config.toml
head_dim = 32
final_lr_fraction = 0.1
train_tokens = 701900000
dataset = "wikipedia_en"
Each number is 500 + 40 x the weight over its row's rms, rounded and kept within 0 to 999. Layers, rows and columns count from 0. Numbers have three digits each. The size before them is the row's rms in percent of the matrix's.

# k: layer 13 attention key, 256x256, rms 0.216, rows 156-191, columns 192-255
# q: layer 13 attention query, 256x256, rms 0.222, rows 157-192, columns 192-255
# v: layer 13 attention value, 256x256, rms 0.28, rows 128-191, columns 192-255
# o: layer 13 attention output (transposed), 256x256, rms 1.57, rows 128-191, columns 192-255
k156 103:468495460580471468533477468516560484481500505472485484466585558511497548546460537475498520471514504411527489466512496521491504560456539537431533433545514533478525524539506471536534461492488492
q157 105:515499514508468503527446516501520542475493540512444481491493444479547444444459565477559477535495529567548433499508492571538483525506503474498443521484519464533535490453455506449520501512475458
k157 099:482501574534529483475495540513507502490424512471461496472466494482449563467485514508442496521469526491562465509462477413516535478415483429546524509488555524486490548541466441486526478524458484
q158 088:509517523497509567451501563537505539428474525488519489459469438521468494442524481511566463567477533508502430534537461446522456431520536535537497522502553452477487514481523497478463455469514561
k158 142:504496485499557515551440516594463516510502517482523461477446530467537548470541526444538509529487444552577494503497507494507565486455456473579545494474553538484414492477444488547508479467468497
q159 114:506518506469487572426509521507514460552520521531431496467495547493495559489500457498507511479510381551454546583534543464434503476475561464562553489475499576577450518460442506461478479429488537
k159 095:513547605537522498565527446473557497463529484494474501517521575467544468465569496527573547479572531540463499475434446526522493499536506556463566457461493558549478470466472440540462525444572501
v128 067:493534545484534546485513549485558554528433569529564496537486563514587527571475461447511524478564474484548449476509489533510581554473445495482510480446543493502483496530548486577516489473418493
o128 082:520496597480465500485478524502430478418574454472490505415439505562471541446470515500489574545450475527462508562507456499486545503475542489528450495468522443525536489511514466458482555486563544
v129 075:473546514569519429533488478457476403639511525451465524523532510429508390534501467534459521513517439515431460506492559465458422494509455527482524523537413470550443507486497519511572499460514534
o129 090:509489486512567548460532525477506581482419453444517514438456420535578508472544525466595530507488566458563540526405488574574503451510476523480485507556575463469494495495488530459599518525461521
v130 066:530538529500568524461486512505523473522437471481452505451516479504469541499514552412498517576428563479506482490445462439511507491513536504439524517494495507470551511490536410501480516485496520
o130 082:489506458487410520473487572510512511436536537556551448481501541541480513484575469570548449495494561538475436580462494528443531443430485473530448435517558458515473535440424487548489499520505486
v131 071:527465485495498488449492517442468480475514547544541470568443564564577455555564569615533455540572456466478432527522427525540440492433501501497515441523541509508529458561444470516508542464497486
o131 089:429516558508462490562502541458482534477523482513504491511526446521549496426390546504469511531423523467480433520501514544445476516513529509460478540446510640462499494510511475535400507459519467
v132 069:516524501564566504454596567562497496459535461552523471484479451495545459516502472597525471479522481499504455517473518516527479520466509488516458514456565519541562488446507506473465522433497486
o132 088:556487514451439406476545462501477490510422554519564549488521524465482493494412506538472474518468492447565535460550399527486539494463532475482473453463569475475397486540526508545538472508502501
v133 083:547513536539493467535449481490566500565534437398476490417510561576501446550533495490516484464415532477451500429437567521517555489488524479524500515471549470522475524530449443524520512525490449
o133 097:516469485450492508503530439570514476482528524437499544429453514526466486485522540507456415483511550499532459517552473476559441362480470526594503467430494544539535528490513578356513521521498547
v134 075:563475522512441468459511583627551519482496519533458513439473501526498545501498569470501483495570503517503516441502519527492443518541499590467505531402490526564481497515431517527493520540500538
o134 088:515443520466543465521478513457544492485556443517522492460568507499464506492532450479513492561487542441526437476462461455443513441431547489516500505502471504449525497521485494479482524484470431
v135 073:450547450525511464498480491444529441493432491463563499483494532535481510515449511503492489493511476553531468515496546539492450502483468520538505538506516554474426480476493541476492570499467445
o135 086:555572531498526459507549497546491518511472511460488466497518451458515451510471528518507501577552522520503450487503427550512607505521497490490534509456493479553546500531448519518486479561466508
v136 075:473564517462496486419549457469485483400537552539501544558556492556538520458557507569528525533525488560453504513532477440559549513511502499501520493445501453468570527522503490482453487485474458
o136 091:445462505494525544490502597522514495430548465379439488481455493497427432473478541497481449530498372491572494480501492522422547561450469472536478593559495519509439493475477470520471525486458529
v137 084:491455479521527424581454500447452431527559488449430535496490538581459508501477517537495511466505528476485461417510429441536473500515455517457504477519535525488432506554523519447545522459461481
o137 094:509434564495517519513568427558475543524444484435474500469531465505488427430534483497501480469425492497502468559484525518509498459487482448469484530545469531538464508511539516459539525481503553
v138 073:487569492495420444431476516493515526523556527509458529443473525491493483499487445474466537449470475388548483554479533495454460526514502518503421447510525452493499526536513565555511538458490546
o138 088:502381508460543514515551498520527533452508507506522440521530572420528525494542541498530539543552565521495602418465518473424606535463545535523475518502584509514569470487509470516507542504521486
v139 078:453512486503498444487504436487506524539502444432485511490515511501485492422448494582448507540433500510509484482453552508493476413500463529481569503588517522427496539463440428504480550529491479
o139 090:465542489479512513548501504520463508440510540499448524509529445466561436458539539517544510552511506514465454466506472508485515392517455515547531516481439511555515615456525536476529512497499519
v140 079:514510548528519510507468587532458525482485454560525492483450463448523538465582499412555532527525514636536521579529417527460535473480515515454488468453459518511607489520537534467424449507559583
o140 092:522534497477541425445525512504498461508484454510542522492591513516498527618479479527510442509512455447425503500505529532556488543490524510510437486488516520497450496477472557561517470480511445
v141 071:454502455475479510554506494489465472460509542458520527441504420551466541599457516504450501496593458478519530517549475509522487471491534495463515463554569519524510521446493545579524547453507502
o141 085:508551453489550522466539509492445593457426450474499496560500514461540557422481472433580514497490504492445436533509459500481524505474570530514561511562552526497506466509520490472500547497494483
v142 076:486480569472463500542566475576509495468496528528514541527520533465473482557578518490558566464568502484528492533505515511485552507467512571504476440540552478529467486510538488519435486466500484
o142 090:533525501448517478464480535457528518471520479514491555456523591475534487428455433499424478525504438504524510517432512501503495521488544489527501539427537519486487442508573510530532521482525553
v143 067:460419536515469486490546473463559552531437480443488564539416497490455552524511503564506534459500432564550574580472500500505490481508463574511565557490490543457578499520476495523440428523500428
o143 079:465512494505482483539414490511511491475469586498494440476506512535451511501500438469484487535527542516564442526499511498429473570550584420441456406457563515503463490457443534490487508502482526
v144 071:496467571484505454586536516453515452531486442494486481529526532520521554517534514503470491421457504539504502354552469493481503453441438495518517490472503507479551564497536534535548547526506503
o144 087:464462456470520546543585492436547517495490483502545485539467515434549515561541491472480466512473526505460511520503454459510575422546494470580489544508471518472575506544574535471501565534495535
v145 079:505507451444496584482440516496452515459568501537464533465483495483462487432537516586476539510545486543483504510502444530483478454516463510493368470417462427462535435451471480520497454534483470
o145 100:496496608494489467483418568502503593521547471511446590460550428526508482492460574504560589540522481490533497462456506499517538557446519518440538550574492427453428452574549470471442541488484546
v146 068:528511416506452482478519525551490550472472499553517505487483501510494498551471511490492458576454498423487502520516522493470466479568564563536485503591497506449511490539517504494451492473484469
o146 081:492518498555559500481495593454466475571528598551504534495482551475463492485518498475442449501505575504499527506534474502520446589515429502508561495448516471522474510490503581530478495499498522
v147 081:409451476533593460441441505433504477529501539445468494476507525513496484471474493522476490460451487475506466434505479520529444496456515551509506494528535474439456541527517498531469572489420482
o147 093:506500514551509520522510439505463613494489477486486492459448501501547471491503443460482504512463492432465519574496503478447459437532512533474535537511490498495507529466526519458517524506530553
v148 077:472486455529530431565558468476527522504581477453544517480443482583543473505531501500483526441491475532516421527471491437453485512475484501442544550528525577503496497501439512552530499515459474
o148 087:492481466446499486490528452535420536463455510441446430540448517499561539485564427471475472525500480554506486459513528549534514524515490486511479464479537424533560551482611474437547551536483526
v149 071:561490514470511455459481472556471481489549477456494601521548474555469510496475482489479468553433507554496497516495457471510386458513509556595484424512428625472413497536460563610559452424481448
o149 086:538496516490523511529488535519448521456504529522457449549518440503461495477547552475488477518491465484487438458554460607443522418549519524480544462541529466472573502455515478452499509499472509
v150 065:459506493573473422615478503553464481509462504448499508529435513524487456537394486482500462503477455481550530544541533489514460550511441540557547549536490475474547424491436506467507530484480494
o150 081:474452436485488540451505470488567440499509546462470560577487534472543453447483456449552513513529519503520504489477510477504526535546504519484538450488577471523501509467438468512533455507475470
v151 069:517608566486480454509502473534510429532427560540457500497469534477448518508464553482502580497464486499478482557586485589539531523471468523381480496479507556494559440547538511525511414596441471
o151 084:477421543511516502474516500486521522479488522493532528442464504517478447545468467526472481543548474506456574442474451563468464554468521493474521493454510499444422437540481503436472506487584548
v152 074:447534460444523529489463496435487494493511548517518511525505413522565539507524544520485516562558443578549444568509589510570534487498422489534435479509501493500503508546501445433506462531456476
o152 093:559505490509457440486464529474537483519467501428475490511470474559532556512591517536472474575429490474568480505453468503513569505477473477459520510491454542446520439543543520543547509582492489
v153 068:501474474447420517491533518482568510471534419486444511419498404471505439520557472546501482505539434510472544449529537434502489541509503493518438563469457473452578483555531520513468566515454522
o153 089:574508501530545481543457471491560449536543499455491448514514567474481579555580502445464436510491479585533475506399494478512460484495476442552591464479430524499486493529460476448489501536502392
v154 070:530517512460468531423395466484521524599524478477522422548496459515493495467542543495496586487502541535481484431499541462429522491545530491558527518464480482426529495517451505560476508493549526
o154 089:481464485514483469496513488461558429458511487518513523431548458453500472469486497500515470487477564500506555470546471482540498507494474479471480520547419540553461501513478494531463551507478546
v155 068:541425451480536475510471541522512530552510456489473491526517478431500472469486466478502481427510515470557551522462462481504481518503505562489565539436473378543525477531530527550505509485561545
o155 084:498518480414506518536476436472478550489519508445510449467441530516530469473538558530537478523532523503565530498500549524395573569578566497500508553464525503438610490468431440540558483532463523
v156 078:534455502501518498569454487455497518541457521493456464533469472543438520474439509512473555482447450484493514407532481505491491510466500471489537556466517511493444537503484482491516530491506522
o156 091:542508477462422513535490433524472495501527570496519459522506436478522425464523406527485536455493508481472532522582550515485430415508500519507505523482481511518533454495546510486473551478499524
v157 075:476443452483521576495545569478429453494418500581513516513534484445504484495588512450546483501526547505468489514479570555501505508465438508507411469462525478532471494465446476445506482486586528
o157 085:543464527530418436517532518502424457526517527527481492465478582515508570526448491524475511516514550454526505508515475433500496451524545457438481421478534470543498391555456413641463431545471435
v158 073:531533525449488490585503512515515528436478474455510518554452446526521490476447438471510577509558453491525527503535598512485504520455445355516429469491460490497458528534522524534437529531579592
o158 089:438488512531520448586426476503509519470520534481492474481526550489445560497603588550531530526593506482458476479498534504508498524448546551469535496484513467532508527568513542523491452525385470
v159 076:464505554534535404518516470464542498544492402422445509545544509508482516492506546514507519475430468412478482470438515552550528502527477481484512540479511455502452481507561442463580563463454471
o159 085:516515525459498498505541512522502511524529543461525492499414543548518437434483466593444485515499532478500536511524537471490510462507474504453452542616537524473511579447478536444566506569503511
q160 080:534508476531437414534457495546522465579500468552514477482502510489512506477514516464378539468517465519485469429430496501496539497534468485545483531544508512430554481487404458490493489539504452
k160 085:489489542526561527489485443466500490528533513458453424483494573497478452459557530536562442571505515514452500520535454540477485498531552512468498429485511458500426520465486465461581481454459536
q161 076:571472594526463474514511482478431523501513512506477595514484503541498479482437576488477463552472506519428522488514446518557513489453537500521446478525517452534534459521469501525499450510561509
k161 085:464499521497447519487489568572429471463488511521458458534495495506467527531511501534442453378537533543568490486438508488509520468532449578523467568469478482405599587484545484542557510507530482
q162 093:539449527586495419467494476541447468466488538533481488523497514516579438498489565485531561497508468509449484495488502531500505508422502504499542483549496451595552540502502481480470438551505518
k162 090:480530508523512513515500563569515498501510501483469540505494583460529538566437582528431482442534534531463475501511458432495456549516524540458543561515449451377523492504516512531519484483554517
q163 095:502468460433538546470483494506472519407496557410528540470522518511505552495488482538581491509459572506452500517518518467539439477499518521461471451487477507502450485487538497530481589561547544
k163 087:491522540465436386481579510463508495533481432529542534532498458512468490485457522451547475549557501467614468479479489444491571575475414474516537541435538512554521545513457556504454575505479498
q164 103:559509488518464492501400522486467538440505561574491460507506492521455498514541519564432498510523441496492494449373573458509497484547449508542443517493515565485546399477497551454516462469574497
k164 087:494502508565518481514525491503434451551475466525510486464465530466527496465480480490484509476488595518545482515529519510474541495462540505492484539482537420472520528520474528527507484509454500
q165 085:552475479484576525557452467527516494471477578476544584527409512498493497489498546490531476596466475540459515459559482461519458524475493457488524454459468515522556554472519484530504488509615541
k165 082:496493428541464522505567475469487495490456487429491512448484479513516487529481529471544521457511554483486524501553483527464449557506484552529502513509526526547518502510491476480464515509461465
q166 099:545478546528439500514478478513482473445525505497500507425498462478562452508527531485504500603477460518468444453496481508473492507488484469473436446524518553444509531515521583507496513557496518
k166 090:500500444441526471460508513507498504495544483514562485542505479545460538526513501443537512550485506499567584489478471514505548549517477415461515476473503479584553450485525533559434470542556432
q167 107:501445450422550589464505508477545520475525562502536435479588479461504492507546534525496458481506537461449474520572490490456450494508507540524592508456534523503499517526501557522435545431445516
k167 084:478510484440505438495416454527522554408505532398516496520477492483502539481422442451528443593509473508484459483518521462536495591459570458447427478505451549428483469489557464463522503477565506
q168 098:509459505503503519516519546585446486453466450483484486498453526466461494559358480508471496453540583525565515549515458496550497425558496529556521473456489478539502508482485513490560473550457517
k168 098:443578542586482504520504557533421444526483447493480478512517506445515501495535433523498595468508492493429534503548492522481439483460474485480485493601468481476422587489463552501496513496542531
q169 104:519389449525504509469507454485510540518485501510416464538467567529502486501470531501493504554512380543476469505429530485528525448564522532495439465469474445495538433494460438592496524482524477
k169 090:490545496528501437476531586525534468466442530529533495459405545449505505543576420497486454547518588519475532440566457437525533484487537457560515473557542488494495478508523542461536456535520537
q170 083:505555474471556535441477457537522529500482463417528467471541521526506480485534483435572581530498497492518582471443498502452486503501481492440510444547521561522508663488515528484480521441471466
k170 082:526524542462489528550479483444517564469503581505425502553540396537482526513452510491534468537507495524545461486464506521470496498507443483517553462411558550485488503489581499552527545552446483
q171 108:502480490516483436454512520524467455473502475487531521454512452499507481478486476532436486465511527453518472550529516457510562426516565461430481496513424455582440511519519475428504478538511496
k171 114:531542570567423469535461496514475500497500437502474469450524588450459486494493431489520578441531520480432519491476476507508514457510440498498511421559516520459431577483456482469546545493482449
q172 096:536540433460542531518542496457510547511497468486606478478474522504488522455519538535490555567547465465501541536519456493458471561576528500456439502501555644481543462494543513491508458485542509
k172 089:411519469512560509459474453495498465473484493396485527553485482528451536562468439451497498460425481451548542468508531491507510497509547450516478474489507473497491472509547476489460520446480484
q173 110:516506526537457468590473500509547468548473460505529530430540509475540451417575448476569515550528460489433545538492513530434506548538513471498506413517493574508530579541571516456456511453543521
k173 095:576524497478528475515528503484490549487464517502537494527534359454534498498543514510485523570529578479565461519453494531495475521481526505462453498455526466501512483492551488492516457560454429
q174 098:486503553524497465512575438515505539538544581538488571508451530492486461562481460529519497509448574535473393486529477465510474504482451499540538551488500441538484452468460551496521470476541404
k174 104:503515452510531563542481474546430570529548573519478445642555495480493453489529526556537542477543518466515434469472506486510420460535472485492451475469434491518531498460473578537542510467453478
q175 117:475472508558534466515452589542579439473488511438499501478462493511501559529474506520432428483520510518490493534547523488510486394509600544537493534529534480508436544554475428527528486572540515
k175 116:493517524528417478493607499541545432591480479572541493436502560527548483513503480513510516509497561494451512481502439494512458419484466492489491464510499512522421517539516538546551541487568502
q176 107:577429498564474527545526525510492527462517411439493435510497504571515521457474513505454538512542478563518448507551495525511501479477519521445487490584538449487481493528440481441606523549430490
k176 106:478461493458524466565516519537466610475453478448479439535521448544508464473563496518541482540518418490433479499502541471539420506510532439467503500502525544514487497513427467514589491476450491
q177 111:584522454492505525464500446494495462539551513486516501481498473459529486509422467454481442495489450466482584514572476583538497566509534494474428442478499521413481541532569511484460535486536498
k177 102:564450440518495493481557485460517456533561419497478523502466558538545485462376491485487474525473430479515520391583513511454490515593515531445490483481526566395492497561509496524478548479454505
q178 108:520518488504438537504511595445485448526470514477497530482514503554496522444487547537471463565538449463516447439535544466548494462496487483416380530534497441499513546564521477482539415502503452
k178 119:570534509528459526503529568462500425546528481523482505453476557525484529420417557538428484493573476560527381529501496504510504464513516492482432528484487478496470515528521530461533488526478474
q179 110:453505526523514460508473521555449597520442509513498456543514482494515573490568531592521521536514459494536518446575530440501555483522522434459504426562556459476565559555481512502537494480513540
k179 131:468563467518510456531465541528513483559494426519584492536516477481576532499549582537506500574524482498487519465550417505495573571524520482428501484559547489462433570532516545536503443449508493
q180 120:432508525503506527493554530531451527440478552438500451455509527524500438560448467560483501557459445496505594475571477498528508505536548408558558522460458530537522529505459601465532481541482497
k180 139:472487528498525546463548539503480565408504549432459484483504507511477476543457513475473405544466438505549528556515513574505541499508555461544532553409494505501507455564457550496538488538517493
q181 105:547455473520487550494468494483502421479448473567476528482481538464467567529454505582533503563466558529458583498587429493503413424525496575497487491578506490497485527509531513473544490480539534
k181 120:505479459518498537538500517554495512429459450497466542501525555542535548518502461555473503589459497465487559575530447490465495485543523597500473439535489465481559537513507508494528486465498530
q182 126:473518520458488567450494484587482532530531524471559490561468430596486454516546557427435469408521450469501539481482496498534375500552493501505467486488499497486476578500537511482474575488476531
k182 126:467516541476434573445474447535532504554527500492482511522499479564462513464537507406475493433496497485484563494453497503499418466539501549517510465537471502543450560492513483412503536509560547
q183 120:507522529449542477488485476549523438509503440503522511518459540486528498467466415520433472516514432424453421548539483470493497511485504440489420506484517466528527538502446551473510465505488475
k183 151:466528511515539508499505432509516470580513377476533505469456551510555469453503423540484526543485437491477497518566460457489492529527507457511435482505500517557486507482476553477493489472489518
q184 136:513467528462468483491521478420448547455428511524450504520442437426470440499492528425518490496474570457533533566433551557523392492514504565445519488514480476517470452529513436487460511505442503
k184 121:509469525519503502461504465471482502494478491509431510481432472458489409544453519483489481477530489458555605534446523511474417476561492547487536505514460552537481467523531437462512532472460551
q185 112:509542466537443489475519484477530567462468492477460498504502498403400546504506461522578569486417493462544460462485508467476542504457512530460538496540518502472489441502518553447504431463500538
k185 118:480515487537445477465505547503515573460524480485486484543482429501439516514487477486530518452458496490524449513487540522492480486417519515400522436549495522461517431509523535460529486509499513
q186 126:495443473500529461458536511486573440474497574518534486581454436503513483515463553542499477454505505450517516560485490534469531512425482554594491481526529517448475513548586489498477472519509506
k186 136:498517459530487515475533530454539463482441501516574469494522460470490470518470523603546561516560469428507491550568469568485522498392495546596481478550537559474479497481555499506466505529477456
q187 128:448554508539485522570527507454446493539533500505416530532532582593510537478516524421490506465460478519493414513463491500457494458488478468519586521487533424515465481526491487490502561519486497
k187 131:461583552558501526546468545500429477501549501527477560488583532552514547485513524447473544496480438518489368437433466513501497490451567510535504525524504439497510473509570503452496560513417490
q188 125:537506503480508508570474529528438509502562463520443493528519437439492579522481488541529470526416533497478477502436531514567435440453504535511508534502514458422499462545511432498533509500501540
k188 130:503486481489497560486516507545454507463506427499465473506494534495478628475512490538505544560476566527487499471519478518617444460463488596539509528467517486381497473574444443431572529445542453
q189 121:504476491499492552523471456429498547497491457469522536501529485504549466481611463493537511463464512500435491493462486462493483514527511492526550486532550564476458469516511440420555622470530499
k189 125:534474481525487479550490510457521546529505521493524432490530438491548520511537459475505452426466494496484520451405505511546506461540513506515475415513518541502454515509483424462563599496520549
q190 124:452467555505471479505495487518502588552504522546486572521444474487511492455451466528460497485504510534523496525589512479531486481487583516504422611517510438464506493510500440511515532477545510
k190 146:501490523467520476506456547529470576511461483492487537521480459506526504457473484526437462472496515530513507478576576523502504438479579560457374603495504405453535478565524452486578495477520431
q191 128:484501490404546495477537510511542442540515583488552517440530498430498523592539461512493448497497504494489518515580502494551570558478476509496543451447486563539534479494525560450476552466476447
k191 118:511507503470488492529556591508530480572414546529502528501480519491464560548535518527475466460498503499447479539543551429495506470469557489483465478508473591586503495526573544525504524465497473
v160 083:456553486532550447479476533519550595491499522525566495483506560543504437501562405502537496504499446474473539518489423539489551468520529484533549493559437505506517553522522409521423516488480514
o160 093:495535469481439547587434497529514466436510511521435520525539421458425527558502526490563498564508536473512498468507567513475464483525480545394554493501486489483486473498516608443538460466478555
v161 076:467466533428397526522493491504485584519471495566400468447565490490481494486525439503512490508407504488459489549542473528522516506547520439502554541470459511501438485515606526478535559547497539
o161 089:483513477634555484508557515521489479504514500453467440473492610550524529489455451477428554440480486493472566502508497549576477620487437555518534525558504468538566516499457507511515492534543513
v162 077:499515453461496491449478514591499438504487546546490472541500494421585476498514525478453488532512476558430483470620436500434515515547457537445478492571528499519546547523470533434435486494400476
o162 091:581499467497481452523496506498477578564486415445474469463512486503470489495486460520582502475473447466478499461534533474531561642537506470559479539483493506456440479546589497547560423598513504
v163 077:510488506494489466526491544476575463543532487445460532558529507546519448491509533502538518482579485540489481404467419602466447492607472438555453472487487401500495530530555474568561436468474507
o163 092:457483479503531499444501507472411546449547520538523498446500456454499491497504522487560497560374453545544506531514578429507495466550502544488484556555460563472603449477422459499481537533468552
v164 080:558524458452465553537556516456462484547482513445552446500492512491567510500508528491502443472384476575562483530481531513486508467499425476490526456534459461524475541530454457571504441438599430
o164 096:461424519498487520514555509557576504420540466525497513451567514553473465522568491447500527486572518541502522562518538434511483427488478546496494548490494557464529520487495472465483554523459510
v165 083:455551450507563595460538548514507457465518527500462526471525525576552464454567480444518457513525481545456463522492467471425499454530514485553532552467572455525507513512516468520484470492456495
o165 094:478474629560434524520501505493457541567515488496488507436395393499452493574475549528502554458517525467556497434588511491452461510554476494520503394472388581445473542532521492498482528483522496
v166 076:438529495505529441508505497558461456481469485557520487542509494522552469572431507473493433494478511519519465506459452541513535511529489522485557492528532513451463505418429427529467501472523537
o166 091:551545530526433576454524459514519467473473519459500529477459492541411504485533393435480558531451432485470547500469524551460440424492489512565449462462427570507527543495563542415510535471508479
v167 081:494480450542496550478465465422478505517524506511457453469567415478531490503459578440520511463460508459442502449497433493427507488514541421502461464446498507481471547618517510477491498517499527
o167 090:550454526445485509526533503492456529520495490419465574509451559500576536526477471486466450501506495549617520476517502490494460445474508464465553451524484444528591437445465427479484536441484383
v168 069:523572423541446442444535475473511567517433559460519457552450577487450422427449487484464505513576508486490490545470475577544468491479493494461458507474457524436521492523468494499499489507402601
o168 081:470470555495457530521523431564507442495475512532490582473549491518516519500473461473545510493434450497534482472470488497498512410596430488484531481551545486454446520444493507500495460552537506
v169 077:488465501524435534492512447523447476560501489496560478473476451469506498535496418474547502468539552506436498436525530534510526459438374504457526549456527557497593509530470445535498447502503522
o169 091:485519455567482507522513459477590575467487562463472510535486450516501524453568537474517473545486528465525528525543443540473552498543457472528519467508497453555479486511496508489460544459465460
v170 078:527414475478492541545477504450473541486450515466556485552570520485509454482465489479505550515548498465519465505542460431535536525456481505452539438478473503472484470592452492495465586457505442
o170 086:519523472518535465434479535493490556522466524524457467560427484482516464468582554582506506442486468441554534518516475533452501486608466487504509508455544516496534519422514506444499468573469518
v171 085:519575543511474509558487499457516529459382496542568552531446540566507490489459508481529541512494539589505428466525545533470488550526507518552481450532456461469501471529528440496525552548500511
o171 100:545531536479523533443463455521521473513568577541507402479525503444496468479543511473435476517476432556552525502466459510507496393532512480514567550482457556491489571473511421544352536434535526
v172 081:511470484511548524484616540490518452540529562516582539477493511582463492514525479461509494513445538507509463457491519531456460475472526512474454526457518478543502492549470494522519402478459514
o172 094:444460456536524532489525472530470484510509426506499511494444484414535496520483510495471488466508512426497529533577538487478519498567442463479517506541505584536507489515481557463481521525554470
v173 078:488518543479533488493488534524502488468491480483494483580516429507525547523501492517478516438487503542527477513513515554522500518485527482549365484452519491478510528547496503529463479427474505
o173 092:535455517456509526528408489421527468518511523555512525426509580516522438443488547477469544532521494464447535523562519519539566506513467478478542509571521504482494519485456542514458599524512482
v174 085:468486568480532414435513529507542495563528497487488459438552586539505517454486524421476553506490432520457477528566481560449496473482536523446465500511524480522466516577580421527471558514466490
o174 094:430465407591525474556528536526495428444540548512492510495417407447539531571491468446546431551496536473595580525483492485582509498569437471523524473463505531470499504460484524566493500506536503
v175 083:501475495490476521538497520568523500533550541495492500414520535572429510492530466414549493494453509484549499549490490454537553476491548593499529544530488495473545467441502497473516516507479520
o175 090:538515513531514463492529461496516450513518451475537457499433499485546513492446519436510522561530521530456511497426519522467450511576461388500505500487472453571490589526516458492471502508488444
v176 077:486526568448501559494482440459523549494505520538521536548500492464527491555481499471459570497491551499533462451548467556415430550439504494507517452535457476539536516531507583492496440459510504
o176 085:504494497508527531539470539523467522538548475543482460475492466418488479480484561478518495530559436526469560497591448475479553581517529498562506436510582500479502454514399433510530511484528404
v177 077:492554551488478541428506538488526477549422433553450544531521479559499539476451533492443478490508481454425502469437526534522513521530546510472519535548578502490575488568427616568478519523521518
o177 088:548448576481476485553567564493487487512497589541573503490446525502482550551526439535547444493471477499531523498512487507482522544490496443566521427426506533521527552451512423523559455483427495
v178 080:454507540475441508471491466509478580551449498467417491500528475479407562450517475477471533478522518543510496447493516482467468506425528586557514519496511567392426478499473536564469443433506542
o178 091:552518452588542529490463491486596478502500547515578384492524556462538462565436530476527516510478477490500504536466493522523495458569503507428472438501528387489518506496501462416548566533513478
v179 080:489483433507473523514473445419520485437562474469464493448507547481410487504497494511567452540457466549489531517497490512506539528497515508544416541593445411461522539563472513461461595500502476
o179 091:503526458445544501537563539553515522589472572466474481519501537545552503532534566458519535489502492450465538462457495483533483455457401509449513501496516531529470476496564432532487481552460548
v180 082:513415565491522526502544512542462419505475480560583481487483496556465536451432463495514502545504518515466483435503486498484498426457465497497484490448461506529559502497492502441508538485520528
o180 098:478574526473435437479553564510501534471423513470506511531492478460507453534533476559408506437532467456465492488517531447541447542538460476541549495481502517544428504417550509505474503515517464
v181 080:435516447515531442562617459474597481461507532496497477499522456486595509533552508473519471520458524382454498571482514455562528525505479450491500530448491549508519452565496441496571502451435496
o181 095:437550617558462499494494496454511491500457461456528463462463501495462537501421521604471589497554484519501543494522569517409517512479569454448559499541484522534488494480480522436468502545531524
v182 078:556516485585459502578504534575491445497551482521553495507535545512552445520492475516446508572541526450471390483450475572473417495480555449497581532545480409528519529487484481510520511532537520
o182 091:487528577488508424555532472498495487496509469526426473474457509438415518443514483501411513542469506564500453385505557476497506574553556537563488538455502503501479598493545513519530500463493513
v183 078:482594519542497481538468526477500488432521474515513510393483472505495487568448495474482497517521465538529536521468479457407470436511516476501483489504559523503557506467433456525536594433505458
o183 089:534487506518493510534441516528549518483449516526488535538507452511415489499471530528513552527484540467514427493543574538550548497448469494455448454541511512552473526495486526501526456481523540
v184 078:574478479437527520420442599452523469455492471486506518448524536491462514543509454442567451450553466515517510477453506551477448494488506537468490558478500498411510488450504444535539512473530490
o184 091:469485485521452481530495474563496534440487494533468421470487524526573526539516513488550502546551551549494508491527532509536485443583523448530520511465565470499445505530483557452476428488501456
v185 080:463423453450432503545486570503488529479527521490587511520422478562486462496463484499456487490502469509546467348488572488553434506511459523539540466487408593501490560436548517486438479474511502
o185 095:494503478506467527446522584512490496570526415468438487469535510533498525483551518450528516493464512513487460549481439407489563538547521539535457523461516447443491457530440516473554540541506530
v186 077:509449526485532431449447504577523518506467434539525502435494504465450475474496516577447540493476497525435495504549467480564500523483537438588494415486472485507464444563498540575581510499498513
o186 091:430501560488549566498486452449475425500490522547465489497470439492588523493469469514440492509529491517501510504497453525533512352494459503481462574507427525441461543473518518507502499440519488
v187 077:496483527437479441543467526463524541514498483447469515492516487489407496457550402451510553531520541513484442459524535549575543511486548456554451535530518484536440556404541472545435438417495537
o187 092:483507496478538514505513514538579494417542544565485502512500507502519484487545551446500465559498330495573482473475486483367521498514526525508510527458506535486517514505482509446490526546488460
v188 075:544507481495433509469447491522479484520434497515531537474555573542490543461465502504507502609430446503553513495438546524525487475498451519558491489531477499505546491578429533430485512511456474
o188 090:470492508526512431443503452554530477491504465476442382509514433512496502471511458481554505471537477581483466511446463507540515478516517476448495461455471475529461540458533469527494433524544449
v189 080:495482429434484502469476498512470515569452499473562531508494517494575589528493497521483497478523501486498504484590433494533482483498441462514544503470508477573501462510586541586525520539559510
o189 093:489439564497510485435557407506491480506597478533443480501547474428484492500519523538520561542511520469538443458543529479500478568480522504458471409543489550449474516504482453490533480486381516
v190 075:497452501475491482585464514508526507458508492547510516544542533465514464551500474474509541513546474505461461491505539456515495461510563518556510398553480550483474435525502517482491501528462605
o190 090:524580483438497523520492550513461560465428479478459485407479468532509423441492566518520495488464505507496511557470460522551502556519466499534441571468501522465530471509550550437455570482541569
v191 078:425515524527459497464473555522517599501491521494434524494410513491478514610436468497482440498562512524565488542503532520540511467494461546510485561550522502432579492437603511513501507543474527
o191 095:569455473446548508474543451524508401475496489431534494501498432524528467479528567450535531562505526505486449460511488532478415505501439502489495545449468471594487590507485462494488527529489550
q192 068:534475492571566445556481507411473503563585490495574486468605519545462511513479440519518457512525561570440404459522493431536489499557508519512513496462529421488524470569509499522480546430551521